config.toml
num_attention_heads = 4
rope_fraction = 1.0
parallel_block = false
extras = ["capped logits"]
init_std_down = 0.00602
optimizer = "soap_variant"
lr_mult_qkv = 0.5
final_lr_fraction = 0.1
batch_tokens = [16384, 32768]
Each number is 50 + 12 x the weight over its row's rms, rounded and kept within 0 to 99. Layers, rows and columns count from 0. The size before them is the row's rms in percent of the matrix's.

# layer 2 MLP gate, 704x256, rms 0.289, rows 6-24, columns 128-255
110:44 55 41 14 44 42 40 51 84 28 40 40 48 73 41 53 29 45 42 36 46 40 53 26 73 53 36 50 63 53 46 40 64 54 52 73 44 47 52 55 49 32 41 62 52 51 70 55 57 48 52 30 45 50 39 38 52 53 58 59 47 50 67 53 48 64 56 38 88 52 46 25 61 44 33 20 46 33 53 60 49 61 26 62 57 59 57 56 46 58 49 62 66 39 57 53 42 40 44 58 60 67 60 39 57 51 78 48 64 43 59 50 48 41 37 38 35 39 40 58 67 52 55 44 55 57 53 51
094:33 54 39 76 43 49 38 21 49 47 61 53 40 53 23 49 44 34 42 54 61 61 42 55 54 46 14 52 45 61 33 54 72 41 46 61 55 54 48 50 45 34 37 53 42 55 46 49 40 59 63 70 49 59 23 46 58 66 40 42 48 52 69 66 52 49 45 56 59 57 41 44 69 45 50 59 45 40 48 76 67 46 55 26 30 66 40 54 56 21 49 39 50 37 57 59 77 57 59 58 17 58 45 39 24 44 55 53 56 56 21 39 38 70 77 41 64 45 44 47 47 50 60 63 47 33 51 48
099:73 57 34 71 63 48 73 50 56 45 43 61 47 53 61 32 16 55 48 36 46 61 25 59 53 34 61 47 60 58 51 43 52 56 49 58 53 37 49 52 46 49 53 52 35 67 53 79 30 43 38 46 66 34 56 67 84 47 53 47 72 71 35 59 43 37 62 53 49 46 57 67 43 29 61 44 55 55 51 55 45 47 44 32 56 68 43 59 49 41 42 46 51 47 50 36 56 42 68 55 38 35 57 60 62 45 40 40 34 38 54 66 61 53 58 51 45 53 48 42 48 64 60 52 47 36 35 57
099:28 32 56 63 38 82 51 41 45 35 58 55 58 36 39 49 63 50 47 51 64 69 70 35 68 51 76 64 56 64 43 31 59 46 52 53 55 38 32 52 60 49 62 62 53 45 62 53 51 68 59 39 55 60 60 38 47 52 41 45 58 51 54 75 30 86 39 42 70 57 47 30 41 39 61 64 42 72 49 46 49 53 59 53 05 50 33 59 48 42 69 33 60 47 38 55 42 63 47 22 26 52 59 62 42 33 59 41 56 45 34 64 56 53 53 44 61 55 43 37 44 41 39 57 48 51 46 47
102:44 42 46 55 60 15 38 56 32 43 52 44 63 69 28 27 54 42 52 55 62 55 65 37 44 63 45 41 74 40 42 56 39 36 40 47 68 74 51 57 63 44 37 58 57 49 77 57 70 45 28 41 73 59 47 44 60 44 44 41 51 55 64 37 45 39 68 90 57 66 51 43 35 58 47 46 38 67 37 36 56 25 53 70 46 49 38 37 40 48 21 20 67 52 54 56 77 41 67 61 46 56 57 37 46 43 48 47 65 29 41 56 52 69 49 64 66 66 53 46 42 51 52 55 45 78 52 21
095:42 46 54 49 49 51 30 57 64 52 57 38 47 54 46 67 36 45 74 59 32 47 66 75 58 48 58 49 27 42 31 31 32 53 67 38 66 45 58 60 58 55 63 52 61 41 52 29 36 45 43 52 50 31 46 61 42 60 42 44 46 57 51 51 51 62 53 49 67 54 73 38 45 43 68 47 45 65 43 38 53 48 23 65 74 55 61 71 41 38 51 56 39 51 58 57 44 56 56 28 59 36 39 53 48 47 44 49 55 31 74 69 77 56 34 51 47 67 57 51 52 52 19 44 76 48 32 50
100:53 44 54 45 61 54 60 37 52 46 31 49 26 59 71 55 19 63 60 50 58 52 23 59 66 47 50 50 53 29 50 28 49 53 33 57 50 39 37 46 34 54 61 63 56 42 60 53 19 48 47 51 53 32 38 56 58 55 61 52 56 32 39 51 63 50 54 66 51 66 42 53 85 35 32 92 66 51 56 39 50 60 48 57 45 35 55 45 57 60 29 46 41 51 53 61 54 50 46 64 57 49 57 38 57 48 56 71 55 42 49 51 76 59 44 55 39 53 34 57 62 62 40 40 55 25 50 43
104:33 50 50 43 31 60 37 54 68 43 66 41 53 33 63 70 60 63 57 59 53 38 41 59 54 52 43 52 42 47 47 23 32 37 56 75 38 65 64 48 58 42 50 63 50 44 69 58 37 63 18 51 44 56 38 49 46 42 59 57 27 56 28 55 52 67 50 50 56 37 65 50 28 48 67 40 33 43 44 42 57 55 46 38 48 67 47 28 39 46 35 36 63 31 45 56 31 27 52 61 57 60 51 47 50 65 41 53 24 32 40 60 56 59 51 32 60 52 58 45 42 59 38 60 70 52 61 23
094:50 38 53 63 64 73 57 38 65 65 44 55 59 33 55 48 43 45 57 62 82 34 59 58 66 60 34 44 55 54 35 68 50 67 48 63 48 48 33 68 42 55 53 46 44 53 37 62 34 48 28 64 32 49 39 51 58 71 53 75 50 47 42 53 67 52 64 73 51 35 40 61 60 46 56 30 50 66 49 55 53 50 50 67 29 43 53 52 55 46 46 55 64 10 37 29 65 47 32 56 47 51 55 41 58 52 62 44 52 66 51 56 49 63 39 41 41 62 37 52 42 33 59 62 55 60 48 49
096:47 58 67 58 59 42 53 46 51 56 46 48 61 75 51 48 71 49 36 38 46 59 63 27 38 42 61 43 44 43 45 43 81 52 41 61 57 42 51 62 43 39 72 65 57 51 52 53 60 56 33 25 41 70 59 56 46 48 60 46 24 71 73 48 58 42 53 29 73 57 28 32 31 60 48 65 38 66 59 50 51 35 61 45 48 34 45 52 70 35 53 44 66 41 20 76 49 57 35 51 43 41 44 49 47 44 40 89 40 49 58 36 52 51 60 25 62 51 54 40 67 49 62 48 35 51 59 64
103:50 39 65 54 36 49 43 39 38 66 54 63 53 52 40 55 47 30 52 41 60 65 49 20 50 56 51 38 49 39 51 40 52 48 32 63 51 41 47 38 45 44 54 40 50 49 57 59 33 67 42 65 43 58 56 28 54 70 62 59 45 68 57 34 54 41 27 51 66 47 67 57 50 50 68 48 44 51 44 63 53 32 42 51 51 49 48 50 41 53 40 58 45 42 19 48 47 52 37 25 48 39 61 39 57 37 55 34 43 53 66 51 51 69 36 52 60 61 51 28 48 64 80 54 38 56 45 51
119:61 51 40 48 43 51 55 66 45 55 40 63 48 49 58 87 55 34 25 60 53 22 56 55 48 53 40 44 30 35 39 37 59 39 33 37 63 63 54 58 26 72 30 53 72 58 68 64 38 40 53 50 53 25 57 40 66 43 46 43 68 66 45 46 53 38 54 75 58 35 61 56 44 59 41 61 53 80 59 49 13 44 60 58 60 45 53 72 46 40 28 54 61 46 72 51 48 40 52 77 76 51 53 51 55 53 41 62 87 42 51 59 51 50 52 30 41 27 52 57 46 36 47 30 62 55 42 45
099:34 72 56 51 48 48 47 48 46 53 41 48 33 58 41 65 40 54 37 41 50 49 53 52 55 58 47 52 33 48 59 30 48 46 61 35 51 58 77 56 32 58 76 39 59 38 48 33 38 47 30 45 50 31 54 47 60 45 64 47 41 27 43 52 68 81 67 24 54 47 59 58 47 70 40 33 57 47 35 48 41 43 69 44 74 48 33 53 48 60 25 49 55 59 66 67 69 52 44 81 30 48 48 35 56 47 45 42 67 53 39 67 40 58 59 51 41 49 59 36 72 47 44 43 32 40 65 45
105:52 53 26 49 55 52 49 35 63 29 47 60 36 62 42 60 45 54 68 38 20 58 43 47 49 62 43 51 49 29 41 64 73 53 32 47 45 45 46 51 52 47 43 42 52 43 46 48 51 49 37 48 45 61 52 31 51 50 52 45 60 47 49 54 55 75 52 49 66 76 50 74 70 72 59 45 31 31 52 51 44 48 49 43 60 33 44 76 42 33 59 62 65 48 44 72 53 64 52 71 46 47 47 55 34 36 46 48 49 46 66 86 56 60 43 46 47 45 61 40 73 30 43 46 39 57 51 41
105:38 49 49 63 47 68 63 49 61 42 31 58 46 47 39 52 52 64 49 50 56 41 52 44 40 26 41 46 55 30 40 47 38 53 40 57 65 48 39 55 57 48 54 58 54 39 48 45 36 51 39 46 48 53 39 63 41 45 35 21 40 38 51 58 40 47 57 49 61 55 36 52 68 46 35 41 71 44 41 51 40 52 43 44 29 65 45 68 47 43 62 59 50 69 72 46 35 60 28 48 64 63 61 45 49 50 42 60 74 48 44 47 08 60 35 38 47 32 58 22 50 56 58 42 59 47 15 43
108:34 66 41 58 43 34 66 26 16 54 42 63 68 57 36 48 60 83 70 82 41 43 52 38 66 61 72 55 61 33 58 49 50 55 54 48 50 43 61 54 50 48 41 63 69 53 36 40 51 54 55 59 49 60 23 56 49 46 49 65 51 71 42 42 32 60 52 56 50 61 46 55 60 40 81 65 60 59 47 39 27 50 49 60 55 54 60 79 33 45 65 55 55 54 41 66 41 41 58 45 19 67 55 41 78 66 66 28 44 65 44 70 53 51 70 52 56 36 61 48 45 54 52 55 61 38 62 40
099:55 44 40 50 55 47 55 53 50 29 60 58 61 48 63 53 55 40 40 52 65 64 65 34 40 44 36 15 30 53 47 63 58 47 34 43 56 49 54 79 55 48 46 28 39 40 65 47 62 45 66 64 44 66 27 58 62 39 35 58 60 53 69 64 38 60 60 61 46 41 74 54 71 78 64 39 41 49 26 28 37 54 48 50 51 51 81 07 45 53 56 51 79 42 42 29 31 54 70 59 46 43 36 42 58 49 54 56 27 51 65 28 39 31 56 42 69 43 56 40 54 54 32 52 56 43 51 53
096:49 52 46 52 52 55 53 45 58 41 42 59 35 50 30 57 45 47 37 35 49 53 58 59 56 61 32 47 40 46 45 46 42 63 78 46 69 40 82 54 32 68 56 37 43 50 51 53 35 75 51 44 21 52 66 62 40 42 25 22 11 53 49 55 53 54 55 48 55 73 46 17 53 42 30 62 40 39 56 62 48 39 40 67 60 64 55 39 45 63 63 29 57 55 24 59 39 46 57 62 58 61 59 51 47 59 39 50 44 58 45 46 57 33 29 27 66 46 67 46 48 41 46 44 54 28 60 52
110:46 60 60 47 36 48 66 37 54 64 70 36 59 38 43 54 66 50 64 56 63 35 56 47 69 43 44 50 60 58 42 33 51 55 57 60 29 45 32 59 44 35 46 42 39 51 46 47 69 52 62 67 51 36 43 36 37 28 40 38 53 25 31 58 38 45 40 41 54 49 47 39 48 64 39 48 51 75 22 51 43 58 13 45 45 45 53 60 45 56 36 57 43 61 50 47 56 53 46 35 36 53 65 47 52 47 47 50 29 63 57 40 33 67 62 24 42 74 45 55 37 39 58 37 50 46 45 53
# layer 2 MLP up, 704x256, rms 0.295, rows 6-23, columns 128-255
109:65 41 45 80 42 67 53 63 23 88 48 57 56 53 67 48 67 50 54 73 57 54 42 73 60 43 58 60 43 56 64 55 35 60 58 38 42 50 43 52 51 73 51 38 36 37 35 55 46 56 51 61 71 60 66 54 50 52 51 45 58 52 38 48 54 38 46 58 28 48 57 70 43 54 75 77 56 64 35 33 58 36 66 45 39 50 46 35 60 40 54 39 38 56 56 46 59 47 61 52 43 30 35 68 48 63 40 62 41 49 42 66 42 52 56 75 70 63 53 52 23 35 27 51 64 68 55 53
100:37 52 68 37 57 40 58 60 51 51 40 52 45 47 70 27 46 41 57 47 39 42 66 71 31 32 58 51 38 47 67 54 58 57 55 66 53 41 56 75 44 53 56 38 46 59 80 48 54 33 40 37 46 37 50 49 62 59 54 35 36 42 45 45 57 49 54 38 38 62 71 63 50 45 46 57 55 37 53 19 44 52 60 46 46 34 64 48 36 78 34 47 69 55 54 38 21 48 69 46 59 56 56 67 66 41 54 44 73 54 56 54 37 48 26 60 35 43 75 66 55 46 51 45 39 62 55 42
102:57 54 40 77 41 47 38 36 37 64 46 50 52 35 24 46 32 42 51 24 57 60 45 49 56 49 65 53 49 49 30 44 56 52 62 45 24 46 53 51 53 49 55 65 49 61 66 84 58 67 29 39 66 49 72 77 60 33 52 66 58 56 50 59 40 43 39 68 48 47 52 59 43 59 72 40 49 38 58 43 54 62 33 47 64 60 47 58 48 40 56 22 67 53 58 59 45 63 47 38 33 53 52 53 45 46 40 49 50 47 61 48 27 49 40 48 48 55 44 47 40 34 60 56 60 57 57 47
108:50 63 53 22 53 45 54 43 72 29 57 64 33 73 52 21 53 67 41 50 56 42 52 69 68 43 40 41 45 67 51 70 49 33 47 81 28 62 49 50 36 38 56 57 45 68 37 24 45 61 56 35 36 58 44 52 41 39 56 45 61 58 54 48 48 31 43 28 37 53 43 70 47 38 55 35 65 63 36 61 29 53 74 58 57 38 65 41 53 39 26 57 34 50 47 42 42 34 49 54 57 66 45 39 39 59 52 34 48 55 38 62 40 59 43 46 68 39 71 55 45 56 65 63 48 66 53 37
101:47 47 54 57 34 73 58 42 52 69 52 53 38 38 74 71 46 56 50 39 57 47 42 46 63 62 23 47 31 53 42 53 62 69 63 72 59 67 52 77 55 54 56 45 46 50 41 69 48 63 60 72 65 42 70 67 57 59 45 39 48 50 44 50 33 58 50 20 42 54 45 58 55 33 65 40 54 40 56 38 54 76 37 27 55 58 56 57 49 57 56 56 55 44 46 57 32 45 37 23 46 44 38 56 76 57 63 35 52 72 57 49 51 30 45 49 48 50 48 25 69 41 55 55 53 28 43 72
090:78 19 51 52 59 37 76 56 30 58 62 51 36 49 59 30 66 57 36 65 53 56 40 45 55 48 29 54 63 49 61 53 36 43 64 50 37 63 59 49 42 60 33 41 48 59 62 54 73 54 43 64 58 49 56 37 40 37 73 41 26 47 51 52 51 47 43 65 35 51 43 56 64 41 39 64 45 26 46 79 41 57 81 22 31 55 50 15 35 62 40 45 53 45 57 49 53 41 46 56 34 59 59 43 55 58 51 41 55 63 39 52 37 30 47 45 50 46 43 38 49 38 72 45 55 54 76 37
103:52 53 49 38 38 57 59 48 51 33 46 40 45 58 38 44 31 44 34 46 54 76 29 40 62 39 72 60 49 56 57 45 22 49 39 61 38 56 35 56 51 48 45 54 35 54 63 60 35 44 56 24 37 31 42 40 55 40 44 59 44 60 24 54 73 54 67 37 48 53 50 47 64 49 45 80 51 44 58 31 56 52 54 48 47 35 58 51 57 53 29 66 33 54 42 61 44 46 48 58 53 33 50 45 65 39 26 57 64 27 51 41 42 37 51 42 47 34 61 77 45 39 41 38 54 22 33 47
103:48 45 43 56 50 54 39 58 47 46 46 63 25 38 33 35 41 75 75 35 57 40 39 38 45 63 55 54 53 50 41 43 51 39 67 54 54 34 58 48 49 48 56 47 42 56 47 45 54 53 35 64 69 51 63 26 45 53 59 42 50 37 38 20 38 68 58 50 51 62 53 43 50 39 74 27 53 25 74 51 53 54 52 38 44 50 58 34 74 71 48 55 42 71 59 48 65 78 40 62 62 44 54 41 51 77 47 58 45 70 45 41 46 59 30 37 41 55 45 58 70 52 52 54 52 85 36 69
097:31 33 51 61 64 60 62 69 42 20 59 58 44 53 35 56 63 56 49 43 74 38 59 40 36 50 44 34 45 49 69 35 56 56 41 38 51 24 43 41 40 43 29 62 42 44 65 48 33 43 50 55 71 46 60 48 49 47 42 46 42 62 46 37 19 45 59 51 46 54 24 44 40 43 32 61 65 67 50 38 40 40 68 64 58 63 39 65 35 43 66 34 63 63 38 33 49 39 49 54 53 43 38 52 49 45 54 63 44 43 66 30 43 47 46 54 48 67 35 55 47 64 62 51 40 61 34 51
097:56 40 56 74 28 43 50 60 52 64 48 33 42 38 73 65 28 61 59 44 36 28 53 61 44 48 53 42 51 48 62 47 49 37 69 52 56 74 59 41 49 33 72 29 40 32 47 50 40 48 66 69 66 39 59 41 63 74 29 54 49 47 32 43 53 24 67 67 65 38 48 63 55 47 41 39 58 67 23 51 60 49 68 40 52 57 64 50 21 47 62 69 53 59 60 49 57 58 66 47 34 41 52 60 53 45 28 47 44 62 59 49 53 37 33 61 46 58 49 55 46 53 27 48 53 21 45 46
099:57 50 76 63 47 53 61 46 45 55 30 33 64 71 41 44 45 31 53 42 54 31 72 51 39 33 62 38 46 41 66 61 73 38 70 48 33 61 55 50 62 44 51 78 48 47 48 51 44 60 70 50 70 45 40 47 42 54 50 47 34 66 36 73 42 66 60 63 38 48 60 38 58 43 63 41 33 35 38 38 45 42 34 52 44 39 51 31 29 45 39 47 47 37 43 52 34 68 40 56 40 43 39 37 56 74 46 41 50 32 24 44 39 40 53 74 37 50 33 53 65 66 58 39 60 31 59 62
111:41 47 42 68 62 45 30 36 43 66 55 31 46 61 62 41 49 59 56 37 42 54 52 29 62 56 76 40 51 44 63 63 62 51 72 55 49 49 45 48 81 73 78 65 39 25 67 49 43 44 18 44 36 77 38 42 48 43 50 51 61 34 47 35 54 44 65 40 56 61 39 50 56 25 46 42 46 51 59 46 79 50 46 54 55 40 37 48 50 59 58 34 50 55 49 44 55 32 51 24 40 65 67 40 56 30 50 55 41 43 56 68 46 50 41 70 74 74 47 28 46 48 51 64 55 43 66 41
098:42 33 50 44 28 58 41 44 51 57 45 43 50 53 52 45 40 28 76 40 47 50 52 39 68 43 41 61 77 48 34 59 66 71 42 34 62 53 45 43 86 53 37 57 60 34 53 66 65 61 57 60 51 59 50 72 64 51 59 43 71 47 36 50 44 34 58 69 49 47 49 29 28 36 41 63 36 67 58 47 57 43 46 57 24 46 60 42 55 47 67 57 51 49 57 50 57 32 53 45 64 44 32 34 65 81 64 63 61 39 63 54 29 31 50 44 40 51 43 58 57 59 37 61 48 60 51 65
106:54 43 70 46 52 35 51 60 33 53 58 32 57 37 50 44 58 49 50 71 79 46 44 46 56 51 47 49 61 76 68 41 25 41 43 46 65 63 64 50 30 44 64 50 59 48 67 35 54 56 64 45 47 39 55 55 75 57 45 40 55 40 64 54 49 41 35 49 38 54 43 46 31 27 31 73 61 64 47 55 58 54 58 42 56 73 53 25 70 81 54 49 44 50 41 36 62 43 65 53 37 38 42 53 60 69 52 33 43 64 44 43 44 46 47 62 65 47 47 53 40 63 50 55 53 34 60 71
096:69 44 57 60 43 38 40 38 60 51 48 50 61 49 55 38 45 50 48 67 50 32 59 58 77 47 53 55 49 30 25 27 36 38 30 47 42 44 46 45 35 41 35 46 66 57 59 70 37 47 42 38 58 33 69 58 57 59 45 42 24 47 58 40 44 60 43 51 43 38 47 51 62 41 44 58 75 58 35 83 41 51 51 52 61 35 62 31 47 26 46 62 48 61 54 40 59 65 55 76 41 55 71 40 41 55 47 59 35 38 27 54 55 49 07 37 49 49 65 60 55 60 48 46 38 53 42 32
099:71 40 56 46 50 46 53 52 44 59 76 38 55 65 50 40 47 60 54 75 39 52 43 49 46 64 63 54 41 38 60 56 59 66 50 44 60 67 54 58 47 59 38 53 63 51 40 63 28 62 40 38 53 49 40 33 52 60 68 46 57 72 29 39 47 55 46 62 47 62 52 54 44 66 52 41 67 45 69 59 46 70 42 45 58 51 65 73 39 51 39 57 53 54 41 50 56 64 58 59 18 39 00 36 53 58 49 43 65 73 29 57 38 63 61 46 55 40 46 28 39 40 63 47 54 49 37 43
098:57 49 44 53 82 43 53 56 70 32 51 47 45 50 57 75 70 57 40 41 57 59 60 43 51 36 38 26 24 53 27 63 56 47 54 34 56 24 57 69 56 51 56 44 39 38 42 49 69 56 44 58 69 57 38 66 62 46 33 61 42 61 63 52 52 51 50 56 29 47 40 52 48 70 53 46 53 61 51 62 54 49 47 59 68 61 72 26 46 57 62 46 65 30 41 24 60 59 56 47 44 72 50 35 72 51 73 55 56 30 50 30 54 30 42 36 47 31 48 45 58 52 21 62 63 55 39 47
096:54 47 61 45 47 53 32 41 64 54 40 54 27 67 38 40 50 50 29 44 47 51 44 31 63 48 30 65 66 60 63 45 24 50 77 51 60 61 61 57 26 71 49 48 38 58 35 28 43 72 71 52 28 51 71 56 58 57 36 45 49 67 59 38 57 53 60 61 64 33 50 49 53 46 47 43 48 40 69 57 61 43 43 63 57 49 52 22 48 53 54 47 45 37 33 55 44 50 52 50 56 62 31 57 36 49 45 69 33 58 62 54 58 32 34 19 40 51 61 57 43 43 49 44 51 42 73 63
# layer 2 MLP down (transposed), 704x256, rms 0.264, rows 6-23, columns 128-255
097:53 54 50 31 45 55 34 69 60 27 48 75 53 54 49 79 53 53 48 53 55 69 41 23 55 57 47 55 34 48 34 61 68 58 60 51 43 41 69 66 44 53 54 47 49 51 39 55 79 42 66 38 56 35 32 26 49 65 29 62 31 65 69 67 56 36 56 52 53 46 58 32 42 55 43 21 51 57 35 56 52 58 59 47 53 43 65 66 41 53 39 53 56 36 53 53 45 33 52 60 80 55 62 34 45 46 43 49 56 53 51 36 46 49 47 38 50 41 44 43 63 54 69 55 59 58 51 33
102:70 49 54 67 56 33 49 34 60 39 39 60 45 41 34 56 42 48 50 66 41 42 52 60 60 34 42 63 69 48 37 33 62 42 66 42 49 59 38 30 52 62 42 52 48 84 40 47 45 45 46 42 67 56 50 30 45 46 52 57 66 57 63 49 47 33 51 52 55 56 54 52 51 58 62 50 34 64 73 54 38 24 53 48 76 20 46 48 41 41 63 40 51 57 56 49 92 38 50 67 54 43 38 54 25 37 60 74 61 79 61 45 47 37 72 50 57 49 42 45 52 69 54 50 67 56 48 49
100:30 43 32 22 36 48 44 56 43 54 46 50 46 56 53 39 52 42 49 54 46 39 33 44 38 25 47 33 29 70 62 78 37 47 52 39 39 55 45 44 55 56 42 63 42 62 47 35 41 47 61 45 53 48 63 44 69 69 53 54 39 52 52 48 43 55 55 35 68 36 44 61 57 55 22 40 53 44 37 30 56 28 56 30 65 41 51 29 41 68 49 78 11 44 39 48 40 47 41 56 55 53 28 46 59 24 65 44 61 62 34 64 70 44 47 40 61 36 52 58 27 62 66 50 42 44 54 47
094:29 34 67 75 59 48 62 36 56 57 47 42 53 41 48 65 46 51 23 29 57 50 44 39 56 70 47 53 53 47 64 47 52 56 51 52 53 35 46 51 42 47 67 57 58 69 43 46 74 55 53 49 65 74 39 46 48 48 64 66 44 59 60 34 41 39 73 43 40 58 61 52 42 65 50 72 45 49 62 73 51 45 56 40 57 50 35 82 31 50 58 47 71 43 54 35 68 46 78 52 59 58 52 49 45 60 35 62 63 55 61 47 53 35 39 41 40 66 46 41 59 47 52 48 68 35 26 52
109:46 63 68 58 61 69 52 50 37 39 52 50 57 44 60 42 49 29 53 57 62 46 26 58 55 50 64 50 57 49 64 31 44 54 27 57 75 35 56 47 54 57 50 46 66 53 35 40 47 61 45 35 32 42 37 45 50 43 61 49 51 37 66 53 66 48 58 49 53 70 49 21 48 44 37 45 50 73 24 40 35 37 55 57 59 59 43 57 53 43 77 50 67 56 41 51 64 52 45 50 35 54 66 55 35 45 55 68 49 65 54 59 55 48 43 60 40 33 53 51 47 59 34 54 36 49 35 12
098:45 55 53 37 60 44 47 28 49 45 41 45 57 82 44 44 60 55 69 31 42 35 85 56 47 47 73 48 68 42 62 22 50 51 57 52 53 49 41 49 73 67 44 59 44 58 57 46 63 50 27 55 39 62 41 56 67 65 52 44 57 52 42 42 49 40 61 67 34 47 38 46 60 51 35 68 45 57 41 68 56 65 49 52 49 62 50 50 65 60 73 51 11 48 42 37 49 60 52 31 53 71 72 60 36 53 42 43 59 31 65 53 37 36 46 35 57 38 54 37 55 54 55 63 44 62 37 68
088:47 44 68 46 51 53 48 52 24 56 50 59 68 24 38 60 55 44 57 48 41 35 39 49 48 27 44 61 67 44 47 42 48 51 67 42 42 59 46 41 26 56 44 35 53 55 65 47 47 52 58 69 46 62 57 49 43 43 48 28 26 32 78 45 31 63 53 56 34 40 51 52 50 56 57 29 38 67 57 43 52 57 56 40 54 67 31 46 64 51 54 59 68 41 58 48 38 43 60 52 50 51 56 29 55 54 58 62 63 65 63 68 42 36 47 47 36 49 48 52 62 57 32 41 38 77 60 45
104:62 49 58 49 55 55 37 51 37 44 53 41 43 35 46 58 57 57 66 41 39 29 46 39 60 52 54 50 41 48 33 56 41 58 65 46 60 61 53 38 50 43 75 17 54 45 39 66 55 30 54 37 67 59 55 44 27 30 54 38 50 35 44 44 58 49 59 39 38 52 63 34 73 41 48 68 48 28 51 50 52 51 41 32 50 45 35 68 33 55 68 59 31 57 70 53 34 50 33 42 49 62 55 42 38 61 50 32 34 52 56 34 49 53 43 54 45 61 76 48 34 37 46 19 28 55 64 52
100:76 58 49 35 50 57 48 49 58 52 61 44 40 41 73 62 49 48 31 77 52 42 48 60 44 54 57 46 70 60 55 56 37 44 44 52 72 37 52 59 56 33 69 38 46 50 45 31 44 49 56 46 34 56 50 59 55 61 31 53 67 68 55 58 41 51 50 39 49 34 46 46 35 51 32 54 30 28 67 58 38 64 28 20 77 49 39 51 47 36 61 57 42 62 63 56 58 51 60 45 34 62 39 35 41 48 57 50 55 69 56 45 28 41 53 63 33 45 34 30 51 70 57 38 73 52 66 60
099:49 51 35 46 59 50 41 51 61 45 34 41 47 36 40 45 43 47 41 57 50 62 51 42 58 53 64 53 47 54 45 61 60 65 79 53 40 29 48 41 51 52 44 48 35 63 40 38 53 45 28 27 42 59 39 45 72 34 58 34 57 64 45 35 38 49 58 46 76 81 41 43 41 47 51 31 53 56 67 49 51 51 67 53 53 37 47 53 57 55 33 37 42 60 27 68 85 69 49 52 58 47 62 32 55 41 67 49 34 46 37 63 42 61 71 48 60 58 59 38 46 51 59 64 42 40 71 42
094:65 35 32 55 46 66 38 41 58 59 48 72 50 40 64 59 69 53 54 43 56 57 40 63 60 53 41 60 48 60 42 51 30 61 48 41 19 47 45 45 54 50 58 72 35 42 40 47 50 64 63 51 46 54 64 50 49 34 48 71 56 52 26 22 47 24 48 31 29 46 27 57 36 60 67 45 38 39 59 56 41 65 34 53 59 78 59 49 55 57 62 40 72 55 40 32 66 47 48 49 57 50 44 38 57 43 64 36 40 65 65 74 42 65 43 50 62 72 36 33 43 45 77 73 51 64 62 55
110:41 53 53 54 31 50 41 61 63 34 23 38 52 40 46 43 52 62 53 42 46 60 31 59 69 66 48 61 52 49 49 51 34 42 44 51 27 52 62 46 36 68 68 48 45 67 87 23 54 63 71 55 49 52 48 43 55 60 63 59 52 65 51 47 59 51 29 66 65 60 53 49 59 56 46 63 57 43 62 47 49 60 35 51 36 50 55 75 39 62 51 65 56 59 40 46 39 39 54 52 36 26 53 43 50 53 48 68 44 55 15 30 52 53 71 44 55 44 32 49 77 64 43 48 60 65 31 34
102:39 70 38 63 46 38 64 51 59 40 58 47 53 63 69 55 47 59 36 47 71 61 37 58 72 68 46 45 38 32 74 48 62 50 40 48 58 50 29 61 46 56 82 51 47 66 36 58 15 39 50 44 29 41 44 60 38 50 57 54 42 56 33 53 72 45 52 48 55 59 59 67 62 54 43 79 55 48 59 54 57 36 47 47 69 64 34 59 60 44 51 41 48 49 47 41 36 59 61 61 42 57 51 52 39 52 53 44 50 58 50 51 57 43 46 78 49 34 37 38 52 47 49 44 36 58 43 23
100:44 42 58 67 48 49 44 48 52 40 39 58 69 46 48 52 46 85 31 32 39 50 62 48 36 62 50 70 32 51 41 41 65 58 37 62 48 58 61 68 53 43 67 69 59 29 46 60 24 54 65 65 41 67 40 39 39 40 48 68 38 36 47 59 49 44 42 51 56 44 48 74 59 54 73 61 25 75 54 59 32 58 36 46 49 46 46 66 43 55 55 43 65 59 48 52 61 61 32 59 58 56 69 53 57 52 55 49 37 54 66 62 52 70 51 30 46 31 51 32 64 40 36 44 41 60 31 53
094:61 67 63 45 61 47 53 54 50 44 59 44 38 48 68 61 22 54 43 32 40 57 56 37 54 51 50 53 59 70 62 63 53 59 72 54 58 67 63 50 51 44 60 34 37 47 50 69 42 60 60 52 57 65 50 40 43 47 45 59 76 59 57 50 62 77 51 49 57 53 70 28 54 43 47 52 48 34 65 40 41 44 70 59 51 63 42 36 42 67 49 47 23 38 31 57 43 28 35 47 58 52 27 79 44 44 51 48 64 24 63 37 40 42 72 67 63 57 51 42 57 32 55 48 73 55 52 58
100:57 68 48 59 47 53 61 44 70 51 42 48 60 37 48 39 35 58 71 55 52 44 47 64 62 41 50 53 43 39 32 51 40 62 38 53 39 70 60 51 48 32 08 67 41 63 48 48 40 52 41 53 60 50 48 75 64 37 56 58 47 60 41 43 50 77 43 70 41 59 08 56 45 57 60 61 65 48 35 53 48 52 61 49 66 46 54 62 61 32 42 51 46 29 31 53 52 43 47 55 61 55 44 66 55 61 66 52 63 56 41 46 48 60 68 58 56 42 51 55 37 35 39 48 46 56 61 45
103:46 33 33 50 49 60 56 52 44 39 43 76 62 48 47 53 66 56 65 27 41 63 40 53 50 38 64 62 63 60 52 56 35 63 70 48 50 40 54 73 44 50 46 48 64 37 38 58 44 53 54 76 28 71 46 56 49 67 62 57 81 50 43 32 37 39 46 58 38 34 43 51 46 51 41 44 45 65 74 58 47 59 54 46 37 52 40 58 53 56 47 93 48 42 58 53 65 45 45 43 53 46 56 38 52 52 55 48 42 60 68 60 38 43 58 57 61 56 32 54 71 53 84 36 53 56 75 70
094:53 34 48 52 48 44 47 37 49 43 40 61 55 39 66 68 44 70 71 61 36 52 67 73 37 43 67 49 54 38 53 45 68 44 45 67 43 68 39 29 59 21 33 51 69 53 53 58 66 46 42 58 43 50 37 50 29 41 56 56 50 51 27 57 39 35 53 46 59 24 66 75 55 38 64 63 45 60 62 28 43 51 49 27 32 38 62 69 45 55 47 50 54 50 79 28 46 36 46 50 47 32 45 63 45 57 60 51 47 29 46 54 53 63 51 56 53 38 48 48 47 48 47 45 48 52 45 39